Each number is 128 + 24 x the weight over the matrix's rms, rounded and kept within 0 to 255. Layers, rows and columns count from 0. Numbers have three digits each.

# up: layer 3 MLP up, 320x128, rms 0.0678, rows 25-59, columns 0-127
# down: layer 3 MLP down (transposed), 320x128, rms 0.071, rows 25-59, columns 0-127
# gate: layer 3 MLP gate, 320x128, rms 0.0741, rows 26-60, columns 0-127
up25:101145124156132137121143135158125134101134122163110116107107110185106133154097102133149174109125158114151139142135130112111114125108141126109135136174111121146160089107110134134132109134147082129130108144116153161085141127118090114139119130106115146120092126122128133147091099111159136071137125116133119162128139106142069100143124138150148143130148144077101121108152111144134166114151
down25:110101164168109136106142130122144146159148080122163118125106149143097180129114106112113128114113143107146154093132149094143142115161084149123117152142112133154130106121122093144131104164135121111143113135127140180082135138093117170112132090125137110135111132164168112134150085142109154109156168108097110160125147129142137143136150115143153118122123119120141142115124137148130126143130
gate26:107090125115132158115135132126067151128129097153166128096092142136148114124137107121141126151116100150136137157142123133142132129146116134206087137181143136125156147141084071141103132131129147127142116150126104129114081110108141127127144126156113091123122132112133151169143158121123138152163176115140117125130109134119162126140135116100147127083151153152132142107154138094135152133129
up26:162133107167099097129149129137153154156138085109168110091113102115140163078142117168109118138118088117129145213138094129095130118168118133157106142138060125159110115089156134123137151089107178137098095111087113106104119123111120146135136110134128094119105178114083114152135103124151121142159171149142135096137091116103159161130111142170109149105123183136104118095090127128094118121104
down26:143141108144106144134149131142141133156110106141112078106086112123095134125135164124147148159126097132141162187149165161159099095121094141158145111166072119175156148063131097148125187157114149131096137130111107091126141175142118155124132118130113121129108155129159102166168090151123168153117143117156108141088129145107145109095132106160101149174130162101106095136121119117123155106144
gate27:133174128076145078140129129147146150145136128080117155086121148150111161167140096128131073143132152118113095118144119121148091142115137133068135113118143110110132131122093103149142125107124125097129121126155133117131135147174170062110127050162136110134138122137173140181153119172135110152130107149079186124138139136174126127082137174112124149098137125109146115135108110128161121144096
up27:148120138165150175135135102140103132124127137142088120134126171084132105170117115166153189132150106134128118157110119087124128131109099170130136114113151163171131111142098162127119128118130131171148137140109101149092147126102097134135096114091135140125086098165079086103124151085100114129130163111165139144160143099146093111165102083139118122087093094150119132131143128104122137116172
down27:152129110129164122124101145138122079111115140127204135072123076128129122140161134137108172079102171084136123144106127143105121105125113073148149155179156107171122108157117134128129148159128171138157140159140108145157183112084114156137131145137125119134097152109149115153149138088158079138176105113147079107137127149119173136157157084153126131153119172138122124144141133141136113167118
gate28:204141108137115174144152157083121178135132130103142134132140172095108131108139152174114108170177114151130166131128145142122109143152093095132114147146170057143126161106139113136156147132143103140175091101117146141165129144113116121109106122127097147122099126096090132170166134146172143154085156106147120137114096101116107148081099123117109120107160122133144146129092109131149141091125
up28:141116143152155162148129112107152147120100140128130147150121135125121094126132141113123122107083166134135133125118089145131092108102142117148130112120133109092138119112118122126134127127144124157136150104138131087142120121125070162109101124150132104146148095108181114156103143135133132122144114158093179178132139070126136148167122074115084115113148110120164143113136168136175117148156
down28:124142130129135111090148136096121163109126120130132133121153112146164097103125120135114115132101132140155179164132126150166160105129107126139129124117094134142128111090098124106114155124086129143117168112114115117126081127167108148174121130117170194136151122173135128079122127143110105136135124144146120180151110134104126151134130143096138127138146128121161137122165127150113165147154
gate29:099083103147146143133145114112108105147082142106160155121141140130082142122113087122129079135147105176112161107122084151132137107123147129123147092127096133113126134132135115179104140141166125102115114126120161127123078126142110139130124105099099144071088167112128081113145159122133136162106128120100130146109124117170120148152102188110129138148110134112182148178093111088124121151152
up29:162162106120144138112157145118129116119122110164097112120159113158141095097140124124111125147110138106150131135083159164101120131186106116141168162156130135144144121120126167122111142121121133105120166087139127103118134170178149082115102143143137106189137115117128133114110152143141143154162164099144176131103160159105165140121108130141126086079117090132158109126155126128136171078131
down29:137126117095147167134168139152108065112115128148102138131115139123101131153156114131108098118121128121127083132134103123165127147092155119096129111110080119130034112132122155139106147155149155109138161106116133128120152059092117133136142119138120109153134099113145152168091139107170138126106136123121135127093110132119136104141115132145074114150138153110088107176138162104130125123181
gate30:113142119090142131146139153118149134138152131108151134124116106149108133123134133104135126164129113135162115169130148145135142118104131155155111113135108170156098133128124138128089152150153137123158126138132148103098147104151164121151121159100125128152137092122151127100158108120124125131087103107119120116162124108152148131094142120157124135138101108109124125136156125122123094112118
up30:126147134143126115143142159128130152147162132128123109122128141146168093105144098146174108136099124135165146134140138149123098138132111153155102125148138132156166172074122136131136123138090131167155128153142116101102138114109127114141121125130160116133133126143145107130126146124137131121117116115127129143133120103140151136112119114129137142160138100107157162131108138122152133119171
down30:108103130126121140112122128164101121113149157131093115145109130117072105115202122138095116143112099138089133105112151128124107109109101117130133128100123112162129131136099133112122076123100146090136151100110121113133133134100137135139143182100145119149104154142125079134097141169131126123153111131124111141128162155082111140127166147140123138136116152199122096130150112103114129111136
gate31:133139129123114149165142131153093140147109126138091103156092126108099159107148075146124125114157115124116187142101115123111111127169145119123153092122112136149173132175117103125131127140093115094102083112084125120129120127117094102080136131112134117137128114117126143131146117138110156162133111118157128115135155137100125139126118124121095150135158097141159143131162132108129136128141
up31:102096107142107128124164138120117090122100149146166089132129167130126134168089137096107145110112105122129117098140159117161168099145117087134129107156104118115149152135122149112147112104162124136122143145123133143144131147124156135125126112133117129147141142151112146145130115150150096162128126112107103124121159150120135143100102118101121094132080129128119106151127117094093119112131
down31:170161148116130121106152133162125118153125120138136111131132096111113155095126164153117109126155142131083144127112110117131183117124102139148093141144103114149152138105130147109102076120122140130127116131078143160114175148089117165137143137138132138135157165145115126121165118163126129117148157151156138165130120140091140141101131113110135130169097131170146136136126144121138124133112
gate32:115140154142095104165147127135118144127075162130131091119111156127117098103113121135138113131139122111105143119129102144114095163135127133124116142151133113144150165156103141132140166138167143186154154098167120164123153143127124133114126142132147115125131121092137140135079113109130118151124128122098124103097146062089091148170126125134107148113131126152124133124099153161136137140117
up32:138133130144162103090116129103148124141171133117103138129142172098138087156159085120101166114143119116160148176147125133108128140151164115132140158147122154172107125122155113092076096122118127130141081147125150111136124095105133145156125107130118181157102095140132126149144183132138136089149092119161122092131133103151117120133107117200123133093128107103135137104160136144112121155135
down32:104138106156121103146130145120164138168114121155119118139120107110178101183117145130135104097075145095125144093111127130109132133154113123142163174124130103143138146141180112175106149159161131104139126084116133123161124148148108139133090122069103099125149143118103150148094088112110126113129122132157164104094111162154137122185128129121137164172122106085144131126116126139107144117124
gate33:102116119159163150094157099153108152144153147124144112103068105147119136166100134160145162142132101149133147108148128133148146103105088119142125164112067134129138119137126168130128150100107100109120107138119150080137130144127137189145180100137123172141129185077112155052135113113095103138110117141146101103102139117130095138148137124143140139088113108133126130155167132156115151166125
up33:152124088148163094117132123150126105127110134134124120116145101143082075159142112130099137131129159126122160157133085159134121154109089109166118109120128104165144116120084119139133124094108134118142154137147119124100142116159146096152102144110129137090091141146168116155142111135133107121128117148110100125189143100099168155161131115129168059136130136141141114086151139115136141130144
down33:133120099148094139174140128147158126119124103158159104110141154111159176134124103124076148121125130139128083123132100111109097133132120137147170131145138133108110122129152078136148117146177155133133133098118084173145118091147107138127117142146127100132120130137128108132118119127147183104104109129122150110128097088119171097152102121113110141101140109085107116121167128127127090116164
gate34:107135090155112093149112198101135096155133131108148124090136136143113169139105124121090148138117133169080146129094135123105151122156129098119148139140132115174150110111127142145105152096151145094153190090162155104156110162146130189111108152140136124093147140118110132122100111117122141142145155127134117108089128159099145118098125143121172131156128171116102144088180114074140149101140
up34:114127107140153098129113118137119136137143141137129158095088141137132129160111126137146132110100165154099104175088164083126113118147176140103140129117072156160140098108104151110126155149159142105147124138187128067138128088124090140108134129147115132131129125129174160112140074133172084132114101158167191162123125118100160087121112129121128153133124188113110125158152138139140160156116
down34:108127120108127124106180148111085135097174118141128162113123111138127124144154105123127118134127114127130106128136220103141106104148134125168143189129126077149144120137120148159140097118106147136106130143148141111115152104101158112093151122091148132120106127128115152145103130150107115112101095166135116130178150125090124140136063079133118158133125103079110090155120100150107122129131
gate35:138116096151142163151154133139134108150152163160122143162126110097104175123161132109100111142110104098088194140124164129092119095137124135159125089136151121115096148136067119148129093139098109120117138096136114188184132133132104116112142118143095165125121123127121154110153120165149178109128112124130101149112163090089138127121126129142112167114141148154108113084103111116121106154120
up35:159144167126140183090137086144169152128177144116115150118128110078155140202153118122132157112142132133144094135111150103132125130148063115121117187128142079107102077132092137133116155137160119153172106108140139156161140138138108119102092113126146127103110128110131147151091171115161143162151109172110110178086124081109121125167104073177121163124151083110125140127133155160115126144119
down35:089145136139118117145105153117110147104110131134096128136138158184149128147098134105144121156135109109155079113099141127141109122134156140149156154074150137133159106120156147135146147089175113125153088147121106057129091075108117094158088127113170170140099115127150137125115128137136097102147115126087140119136112155153140103133098132083104113147123118098155124156158114160122119080152
gate36:090142122138113140142143145079077142148154095135114129114136128110167084124129112138154158120085141130132151128113104140118136097155142136109117116140103090107107098162091132122126067160096148119122174148185101152127102116092045103085103144126110140128114156116104162139150149087086125107123105081117114143144143133198140114135141128137157138147122097152188140149153148127160141177169
up36:096114100167173120107147140127117174119163120134120122091097112147122094085089121129180162091125082087145116122111119149145136107124111104139113068115162117121119135140083116137117147154088080150153127126132135114121121153131098131108135120165089123121103154147145142116136124096123143133090116113086154112175131122100117118108121115083101133215168115156152138115139122099128122116120
down36:125137092112129127139133121100149124145137117151145172092079085135113129143110144109134111175159157191097136151151145127162077124162113104107117130101111111158112104075128128134102082103140103135133187125168115087157118130147133101074123148133143172175099158109123131093161178155107123138097137172148159117123093116132123162139072093083128151133144124121083171145152119098190096125104
gate37:140087149128115123149121141133122143110120156102123097134098107134148119141140148131128133112090124102150143120084097135132154083120151129144118096137148121115137165113141136128200149144132135113144131140139117144145153143134067079096098101149091137121135118097126139159120139128172127121124076087158117125143141155134146162143157147125118168144089107124145104135145163141132133129137
up37:122137131075111117123124149126121134110052115092113075099167151179175135105106127134116143115067108103174132114121120103099178140152148143116163121112133081128123076127114148166117116141120105107131116102155125093109113204150056123122164134144118176130150133095137134076087179116142143151192100156162142096128151170154128165099156166116165092118129095134151114161162136112160125122109
down37:127149142135151100142095137100151149126143216126098138099123143145117122092087126090136164095163129140143103140138120097137162112151130120138116146087153174111099120178115120121149118146098094098102134123222127129126090142111119110072081138114151085132125180161078116136134156121107127081126116124153140129104167089122149098151097111118144129125087101131123153087128121127151154130112
gate38:106105127180144134095137145138147125084108121110122083130125146120125092114135088140180067149098157123161142113141114154107125120142128102091129128136117132176123092161107120117141149085115134166106109135150154126177115149132107147106142105123069137114168111141129161125138089112131111121174103146151155156101121170132123149136127127135149128175087124160127128121142160157106161091108
up38:126138161155100119151156120141127145159100146108137114137136083121108138122098153183100136139196130140123140117158089145126161150126126137087163124164123120103162133120159153120176124124109148145133128145096074116133101103105113149118084126122106132121134117083115110151131073155101113079122155160161050172173109147136150137132145119116146189159168131126125103113142124148148106147151
down38:152126101090182156125176146113125113153170122122155074098156145097113175144127165127163160145122158149086126141139135126182153108139153152125117139122126141103119170126105151107142136148131121128141092114123132172079122150115144105143133118167152112111185131106069124148156135144171123134133119094154122139112085110111164123103120150092115128125124096069136128138106138127097125110143
gate39:142126120120110126113146149130113152117096124128124125097112128174118150107125171139112103131147152113125082142133144131124117139102121126165124160119123108080138125140103099152096124121097123124098130135119114112154127117166110136114132137104086128175153116107137129167100125148118168175103121122108135119168096148125124103136155162160133121115149129119151111130135095122125146107135
up39:118080099125105126121115134130139136117137108122137094101125149120119133119148154123132135147137148115104124127151107085139158113136145093157136161114069101162121133185103162150106113178122101126119120123123109113131108098139111140147115123180139119146121139120125184126089160141098150130105074106134107106149125148126116149133099116126097111132156073119169115147143132093116140166083
down39:185112081135153122134153117092127156125117128085126096168172107142118082128175117143135134173146144152145158060095117154116168150125128131098134100073110156105133112129114133103145157147126085119156118106134102131121098136113112129144150142118139127162144171141081153130122095164121163107122126141118084142145150158121141114113144155101144116135132136120137120145128121120112161151119
gate40:124132117133084130125136141096169181117131099151161162182118149115130136110099107113141103126126124117108107151194102136150135171154133129131158097144117095127158141103145127127124100135102183085164122134147127197143081107164116093130141106134116134122109093134109138144129164125114106114156101109124105102111117166191108140142132112155117109155125155145123124123108140103145116137108
up40:169161138176119111110122125103107072136101145117139121120129099106138117134146124152154120145100076107176153158154138144153156127168157111131134154184149137153139119141129151099142161139116160143097137147111117097141135124096149103114145112136121127161124136119154148154131131132164135161152115116132124104127128136076119139121094104133127127109107095157123139124127122112126175132112
down40:181170133130116123133131111103114123143152134149150108100102099089122117124107146140146122138131126103122116155149144106130119163109155119167114182106146151148109172115081114157081147158117114085088129158152115145133160143141116162122163168131139132117126144153130152114120085136133112153139083113118093130142159138107111136114126110127098155102146147101106128097122129074173153137123
gate41:152068097164142129130162158109148121111133110110138125138160139112142139152139116171178103143143146108152100148131146117152112098124144103158142120129153110117128120113123120117122129111132118152169122132089158141133102107110112123168098111168138115144134156128117125136150179120123137095075077116133121116128121113132090127113089124151135117131109121136138147109112136114136105110129
up41:116078137141105147106085098149161126136110170132078124143097127087120126107145130115130112136118139151133131143137126141077126105130120153122120161123076154098093122103126114133108120095112135111100117103126141112137145132145152175163138112119126134128131134147118136140135087154148111137171119109156141141106139129134119119135110149147119113103087092126122113125117160131098135168127
down41:107115136155099095117110092102130164137104122113118104104119096081113106113161118098104130148142147154149099135098174093091147131121104142105137120164100108085140129119130100157128112097138141132135111127123128117097131141104160133157139159095075160096133140200151138129113136137137115144154122096128157153122150114145117165134138154143138103134111093107139151156141154128141096110144
gate42:178147131172118160161144119109135129116137123125110129148107167112123165126112115137125109118135110118167113113120129125128147130106152111147136130117125093112118114150144087117105109129127141138111188103142146103124077125123132148116160141137120132125159091158159098101107173122123134091116112138140154143136134125147145151115116109142166118131113145132126121104164081146119107159147
up42:111123098146123131119117134140131093083067128115136122147108153114149153095156130156119101113133115119161155154123134120118165162115138108103122132131174147138102153169116135127120167134145099127088121116159127122150130124148126155153127139142127119122156093137199088110131105126093101125169099121132145127108148135129109147110115114129110105140133146150112149143127122130094128149107
down42:096147144161145112155154127110116148115088091130113129122109118123112101135129132105113111108131152120138107133078155099111117106113147120121147126113121101129152159125168117162142125106100166130151118148120147166104131126141128111166161116131156098133167144110146101157130117147121162135091140108143146124114127132103121136142126140101168114131107112123130102144126143099115160085166
gate43:099104134123100104130132131151155147125161137104153139109145115131135141193162131122117141163159126105153154149130138203153142108123114178129160154101075160146128168104115105164142089068115157088112135109114125180171142143091100114161093120150144148129133134128108103172125107126109116148125175186120136112111104170111096178090135146140112116123122121112119137071150058105116141163065
up43:093082050123075090114154132119136133126121137085126127078087084136128109134141120152140102181116149104194165112108118134133090109156145112139108172152112160167126106122111138113154087154134126095142133177128188135133101127126133158121128135118120127134119098150146164152099123132134137104121162102158085119102089133113110153121109153122156146100118115126097126136151114148186164106075
down43:115061080151101084152124148118117123129149131121162100127144166134121127142149104109160137143175161140157102122126171168139176123152135153121169157102102168141117141126151134150102141153142161125101140146133183153108122123114125126136131155136116174104181128161104125092142152116115145093106163176163125113126150098133127161101180128174148125135111114098119140135134119117111156138122
gate44:142129159108109136129097130129152106156116105098117130103120130123123171108161159104108110157123163131143106128135110142096115115089160126136125165110082116164131164142166119088132084121092107151109118146127135130145127143145129148159110137129126150127135161155127100147128111120131151140124135093115106141137134118147119153115147108145116133118135127130124146116140128100127093117104
up44:115115142107113103126129140129129132129131129123137166139130140150127125120148122133131146117161119111091132109141126157120129148135159144134098119108131129115122140123115126087085124115146116161127159131132167128118112104107144115140136123127143129125122094118130100144157122113094127130128135126134127114127148112138121166076129103126123151135096104115104089153113097119131135101122
down44:090108141129127109132163138127138114099156123144107147095129125144113108105137141135131119134145123094076133144126113119157113131137125139118143148107083152126121143161108121134127135098144113136126158144138122138140091084107114101143127135161125145139094135125108113129131175133105138111103116092119118109118144135110124151102125098130123116134116142100134123137120104118141114128106
gate45:075155156153121154128098136131135122186128113138128128102133119118118196127118140105104135146126134160140124106127128108156113111098143084119127100144121130147158166093139146099105131127152172133108105150119118157127172121117146116160137151115147110140141132120140112129111126122116140139110110079113098140119126114124135096054130127130125162136120115126097119146115126143102137149120
up45:121136117130159094142099128144129118149122136153112148148115176128099152103130168098130128130131095120097137095136164108127128143118129141129145073140152107088109123109125131152103122156178128139141139139110094108145148146140136113132142105145151148146093130127117100147109140136105134117118127090118135110126129131127136150130116128141136134138108117145124117160103111142140132160126
down45:124138124134132109147109132136142110125113155181123122115124149122107139112141126137127098145119099125127132093130148121123112140114138128140112091151157116118138131128125153121091115137148132138131134127171132129148144146127142129163130106156137131130120137128102131159113129144131115120141136107121134120134129132120157134127118112126151139152126096124097117134119106168098138135137
gate46:096124149128136158136135148159139153122101150117165166143159135100130116146145158101153093088111107081154101158126121146164130160136188129151162146095126130120146163116112152116113126116124122158170129118122087128157114147125063148148105134116103150124116140098095127117101127128081147139145173134113136129059146140149087133135153152130143133093124111136097159148131083136108106103137
up46:146079101127133123153114139101160151106106161152120127098102113143121140116099114112104118108118128117129148109102096122133122130093115122114061154165158129127123115108134095146091137128148101137099178154131090126098122137128128085132112117147093161139126109160132141140124146165158163152124097099126139119107149139150135140122117167126110079111121125146133126098130170126202120130119
down46:137107108133121128119180142131132128100168125094142131119094106141159130123070148108140145137191093140108121111080104142131176141132112109088134147151116150115115138116120123109128120150123160124146141151111171159106156174098094153105101130141154154154147131150098113123155126113134154098096111139138109131139134136137103138129135106151092125134089138134140105154141140136118121123117
gate47:122130129137127186116103132156170175140111139123119111159138119130114107170108101144078119118127127131144116096138160153127151131172102123147154139174126150107103138125145149110118101135118144122137132153153149124166148153148111121098091126152120146121141101160173136186153104113119133138146093097138099104104115149152143123077128141102141126109113131159137128145163191103109127134130
up47:127127173146097165127154138117137134153144074132136149130166140116106127144114124142127118122154138112141107096066164110143172099123114126137120164139113187133104098129098128138135088155092141096160122120155091146118119136136158149168138146121136110170121127140146146136148145078086106099153117149118112139122155130119112103141070134131126141141157175105131103157133161093126138127177
down47:120155126118154169118104098140109142126094139162094110153133095131178135140073119124125123138116100135090143109147087126124078105137141125138167109128110134118152091152135124096144109149132139104104113109130109138122153146108154095105152131157109117120124119120122149132124106119069172140145093138132112130136106139119177148110110114118148111116077115169138114127152163156133110067146
gate48:140138099191119085124105149109136144125123122142136106111138140178201134112110117097118118142156145149137117126126145123112104085106173107125143123157143108122129085132125160154132106090091100115101157113115142129151130075163083124151141124119132156118137166100103144133114071140128131135147148136150138133138156084112070142135169129169123106095140124134090128128135119153113109144157
up48:169173115099113139112158168121157139100129132163160148138141124137158094085127153114128127133108129146118100109085104137117109143108094180135092110145150157137136124148089169168158129123098138129120154150143139141133135142157139103140130115097114147102115112125135112146120151124149127100100147145070113127108114157096118123114144124118102117095118123109149095150126114128124119154126
down48:132150144121148123124093126102153116116081137118132126182122155105132142150116138127150167127109117113085122124156074138139151120116158120147127146090107121148106107113120119111116164103150121146155098130120090113113109142114118102155121091162164124184128144140130142143147108114114130167148138068152129154114161125127183128118102138107171131101087118147138107113149131152143091146094
gate49:130123119157110139147156116129118135184166145104140088168077161146127103117184115120145137157128140109104112118132140160126137137092124118133152132135120166161174111142134136122162118088115175122189153151068169131129109170127113151145152106112085085139127122138149135121128149082108096126153132110120143119135105137131146143158097121097128122158140123147158138102098117160126168124144
up49:140136173135123102141115127122141100169069123150146123116106122119161134167126146138155125109135129137120106125140100098130136150134139096136152113132130089151097126133143100118097114146118089117073114072138079126144115152106133132108136142113148132117132122135130122154136121172123104179142108166153119111157150091129123116163133148133103190149125146158093180146133110126082132109159
down49:151113139140120132191122101150127080168107082104105165158108093131148134122114129146145140136108096114128127105157156082133166120097106112112118095145107094169085106117169094108168164144103109114150119167119068136154162136154122155125124091125079102109150137138105174140114100133146147122068100129133101142122139141124138124092101152099161140134159128132132126136087177151084107122131
gate50:141134126115113130127096135126127169107173125134122136150150120135114115152128135113128110092114129107097092127143127124117129105121143114153103133121167093108107117120105089119114135139096113161086144121121126119074132126163120115131113116192135123128107119128142126138099132103096135150095131128143095114096122108129087139138117129126126109105089197136165149114139123116144137171140
up50:087129129148132133156145079156119150119139141123107102114163109154119120177131139133101080099143181158125138137131114118132117148134172112153119112120107133128103118111141133110117105109135131157129161121116112122137134120156113143143102104164141158152119146122129112138115135137121121139135168097112132144123097135143123127173145161132174135113151148105091106133140097149124135118131
down50:144088129135133147144124108141120105125097125161125140130112127176089107104125109142133090168156111141179100131107109124129095118140134131121100113109108107146130114140152154128107147110116139143182133164122142125159096120113107139162073118109134155153120106124137091108116121155124131138152095146135155120123108090130091173109134109125113140142133122142118110166122134166101172117113
gate51:152138080103148134115093093120115133157132167159098111134097101112119125122149126160161133134121142124158137095124152149110125101124137121137146143118116088106151135136133095137173108125118165153091111164140097166139126117154093157080141149087139119142148122101149112115105138125131121133151097167115134143144115104169125145145154124099113129148101101103150128152090131135132116121107
up51:117114129120110117105092143139123134142131097157159136120159134134121116144139138125123122142157126129107142116169126148135156135120129110114171135140160119147142150114157107078132135120152096140136170138149124130143115142132158131158158091146132123125123107136118140169127103150110143114104104072139147147134153132110097139087091142143093131088152119146120137121127111127170110126114
down51:134138110107163063157163123121134133105112155133119131089167128126113158126096118144110148138140123091150165142145174147085146137111108134114138125142124115138087122142123124108192134125163134144151099137119118151129161145120108111106085158116125157148140108112137115126085146131128130123170156142114113102161109125137107093114113133108146121142126111089139134154107135139144110122090
gate52:161130112142127118083153110078176124092130125128145137131127103126160142156118110113134120130099112111134116137091107158133127135149139125124160112118175137141138107150152146130133090141157149108116144136106155136136137170129118155094130091124112150135097120163154106102100116126103102121099128123148137087103147122158131110101158151106123155173149173120108148111118112158123127103129
up52:137109094133090090082140140145099113146129130098188081134131066117140150143152096136146086170144126156091124116105119147133160158133127122144135121099112141173140129127142117160126125111129125110146144069085131131116121112117105115127161183119119125140107117124118167078162119121136113129113118200140102129160183101121146120129162147168151132155151119122193134137135138166056126105139
down52:100101126138136112145122092120125177099135121114121096113156115115101134154165132093145127105138116112133118127116121143116140156093135177097124156096141144127155108135133120110119113142157152112156084153113137125157119135134113132105106087121140124167114136161147148097127091132121123144121133186141104107159216156129140091120086135117121134167147168174107076153155119167134113146143
gate53:137094100158118137150159128116133135156142062143146154149121143126131144139156102144123131148142161137109183168136150137158105148134119152084139122125149124098119175102134109086119147099126172157101127147088116133169133095106075146122091150119173097120154118100123116142171083131083158150113116081125149133139121096113115116122127118170139082164138165166145128095125145105174156126085
up53:154110120109180138133149125182164123159115159123120126114123156079114106130156139160120146113143125125165125149139121151131095144102120133149102147158150155136133110097112146105131090136165122121199113161131091111114132103167092112111129134146140160121083123126181104080129163103174096095138180153125119129126134092126112129118137081087076140126140098151102182100153089152111128131154
down53:149090132121150170110123107106107098085123173144126158159110160122104125139128117106146093140101122129115151087110136100163128162154147139105087114098088111110135129112133102117167133143126127051146118134160145167101141141107104124107161099171119134141136140131130111103123132119181126143183133128155095091091157102080119133138157126109092128140133120094090129132109120177147125154123
gate54:165137142126133125139124127137129123146085117150178150153145106136149128107123102139094126091102102118092149144184105098132154141078154106108141152126102124107174156128093127112105141148127124161141163083107129097196167137145114151135121181129131108111104105119082156134147125143090100101130097111125128172152156129112084153153145108133085126191136152108105164167104130099124087142142
up54:120124172110120134121137169111091111116137144076144146111116113136115168133182107122128149193113088107141107122110157081092112138159171125112131116124157157162153093129170150106143084165111103133113080104112198148125135157164155112166083124116129107109150122146123149119125134100170153162124091119138076154137122137171097114133124130106121106090123125116208097150132159127132156084104
down54:126128087145103100105124157094129116106137076184106146116129120054177079068151112168139135102139116169143143094095105140125111153117117140137116150098118076116106089148158090171098134092136095127150113150137134128141120133117107116137137205151100126118116133118080094166137106156098081082141142129149095116120159138145129069123127087160150114158091149092097130151111158137099135142094
gate55:100119154165163131127156134127172115144134192100101128172132152168169106146132129152122125106116093161130064167135126087138106107079161087152110117138149119158123117090110146125106150148101148144171076131121122087111138137147127129184082126184101133106141132090125156144142161149102097098136108143133088139122115147132144128121132093132099101179128148133138131155113167080135121113127
up55:125127108133154143123170145128146106123208152144097137145144149142118104154164131156121130135084096157146093132142109127126113149132131094131139119115146120135131110086159151115091138126117132154158112168147119120128138104108126078183100111160107151111105125134122184123127157139145139096099104114130065121115097150161105157132109082162104096127109126119140160120103186113162072152153
down55:130116148092112177089152159110122143120147090126120126065103136136109142106120116143137112108148141134116121094167120132196141161133102094120160144147133136111091109168129127146152105105148128127099144092109142146144154113128099166096154134140175153144100173192127079163191187186130185163130136134095114112134137108078142141194094145135144122115130137124145097131148135149092099137152
gate56:160136144127105156126151103165127165116123148130177149100117111148109103178126113142122123130136120149144121159073139152128131162097155135145164112142147138085107137122136120167117149097146121124113079121133117122127119145085108144140133101102101141097075102098121140144141112112138146115103086142139137164125163100129140144129155125119104136125128125125116199173160160157143142100148
up56:113117112109177159151136098136104122151100110115105122116142149133095129180124104129126103127143151113138110119103145143131140101131120179100139109131142115149170098091122113140104069133086152119113134135122109120157142114107074165114118121124123124096112118095100151130118143109141160153134122127131165184131125125143163106172131137183107137120130123164177109152164102123157116097187
down56:104112116054117096104158163138116144146074073139103139133109102114133149150104143164131131102138093111151158105109106165171161149137140047132117161095098107148158138118100118086096104140177095108149090132123095082119148096152137134125170126097131152113105110062161125102135082111109139136129102115113178131098086126142134137119106108106104112103098102145107144136149112116134128155102
gate57:162148123134135167129117155118129150111141127128109134115129122113141154140137104077114123121092155155150123131106166109149088132140123136141129182164085130155108134093107098114119128119117165122105134092148134123113163165090131081104097094145096131095134135075142156150157163156116104144162089108094137140102095174168113151127129116106136115134087148123096098133111162108107122150137
up57:136122138117138146127169096131129102177103103102129125114126089108120133094138136182098184157153112151122130159144147125170143142137119121124146116116109105126147111094125127085086127144165107144133131130090144102114147128097146131144132144130111075157154093107135119150145120134103128113111138166095135143138078111103128167116116112164140096143138123139171152083172123125101126134121
down57:122122134123131095131134128108143114113163123097148135129150116161122128116102145147151158111065150147118139099123142129127110138129112109143092107127088098096114137128117156103136113084083146126084124115128130080130167140158102129112069135164142100140151151121138132106098099147113131147134115133141127116128119151107130134147124118147121086209166133140145114088126135148137154161108
gate58:094155086127123170148145146123126149084153111117151098161059160089112086130117145171117097103133097086134106107124152135126154144097138172107135147083124170120160110139121110092140139104119136118147112187159161112135144102128110119170105136146105120110115145140126142165143122150144154102135090094118111122153166135152138107150112133137153107123132172126120117128149166131090136127122
up58:123098153147103165113162127111113143089143119125122072113074095146118104139106141125110154155125145166132160094134150122123081133113127155154116080152163123102133140115101148162127176114119150146128111146180158164139147126096171103142107148131119129108169128113144090133129140098144088158109149112121163100128133105147096086114129113171127132153127086127091142150089180156145170086151
down58:118097105137097084087112084138162103131148141134130129097149157106135117154153138102109150136101133180166119178114135150134083100110083133104149140158118113104099173113109163167149127132141142147137150121062096125160150165130123134118090137107135106137114111140130108147138144132117118141126118130118076095113089116131082104148143153097143124131135143141156133108142095139147095163119
gate59:076138152141102126150138125128107136144136086129146150087104082147117144113108117145118129112165096157137095108162092144123139117137173171103131144096149107134115130131122112101156093103126163098127166109131137126135073121142142140087112110119127109115148131097110186159123127122099144117072114144106099141127133146129155166123105144120138130106135107137125143151152105115164087164112
up59:090095146116124121118135116128110129137112137166134121151094142153139114127159165158131077126158130128174108169115136078165077131141151148107122123129146124113130107137133104117160110121129161122137112124157131112120120122158158099157112108124094146103094157133120163116140162139104147097154146148128167142144103108140110168135106110138122158152132151100133113140108154118116091129118
down59:111099144140083125119155107149150119130137133172107132146162139119153112167137119124106117128146117139127105134123139115167104144113108165129130108118132139155135166135133125131124139120063129142132096105178151106100161135159118145143103084122166104106143148142138153099118140146140146142170170095167151142156097144171118122137127106101109135129096095090115120141108144168096116128139
gate60:148107149131127103114112136151125163129160100081166126149116143130091127104127142144155104122160119110181157151142157103128089100141158112177126122131137125172137140102122089108132094129108113101127139156106175109107163153129138100128149131102141112142129143147169139139147099092131123164115108111126121138144107111107156116153142117143079123176166067131162128150118130137142126098135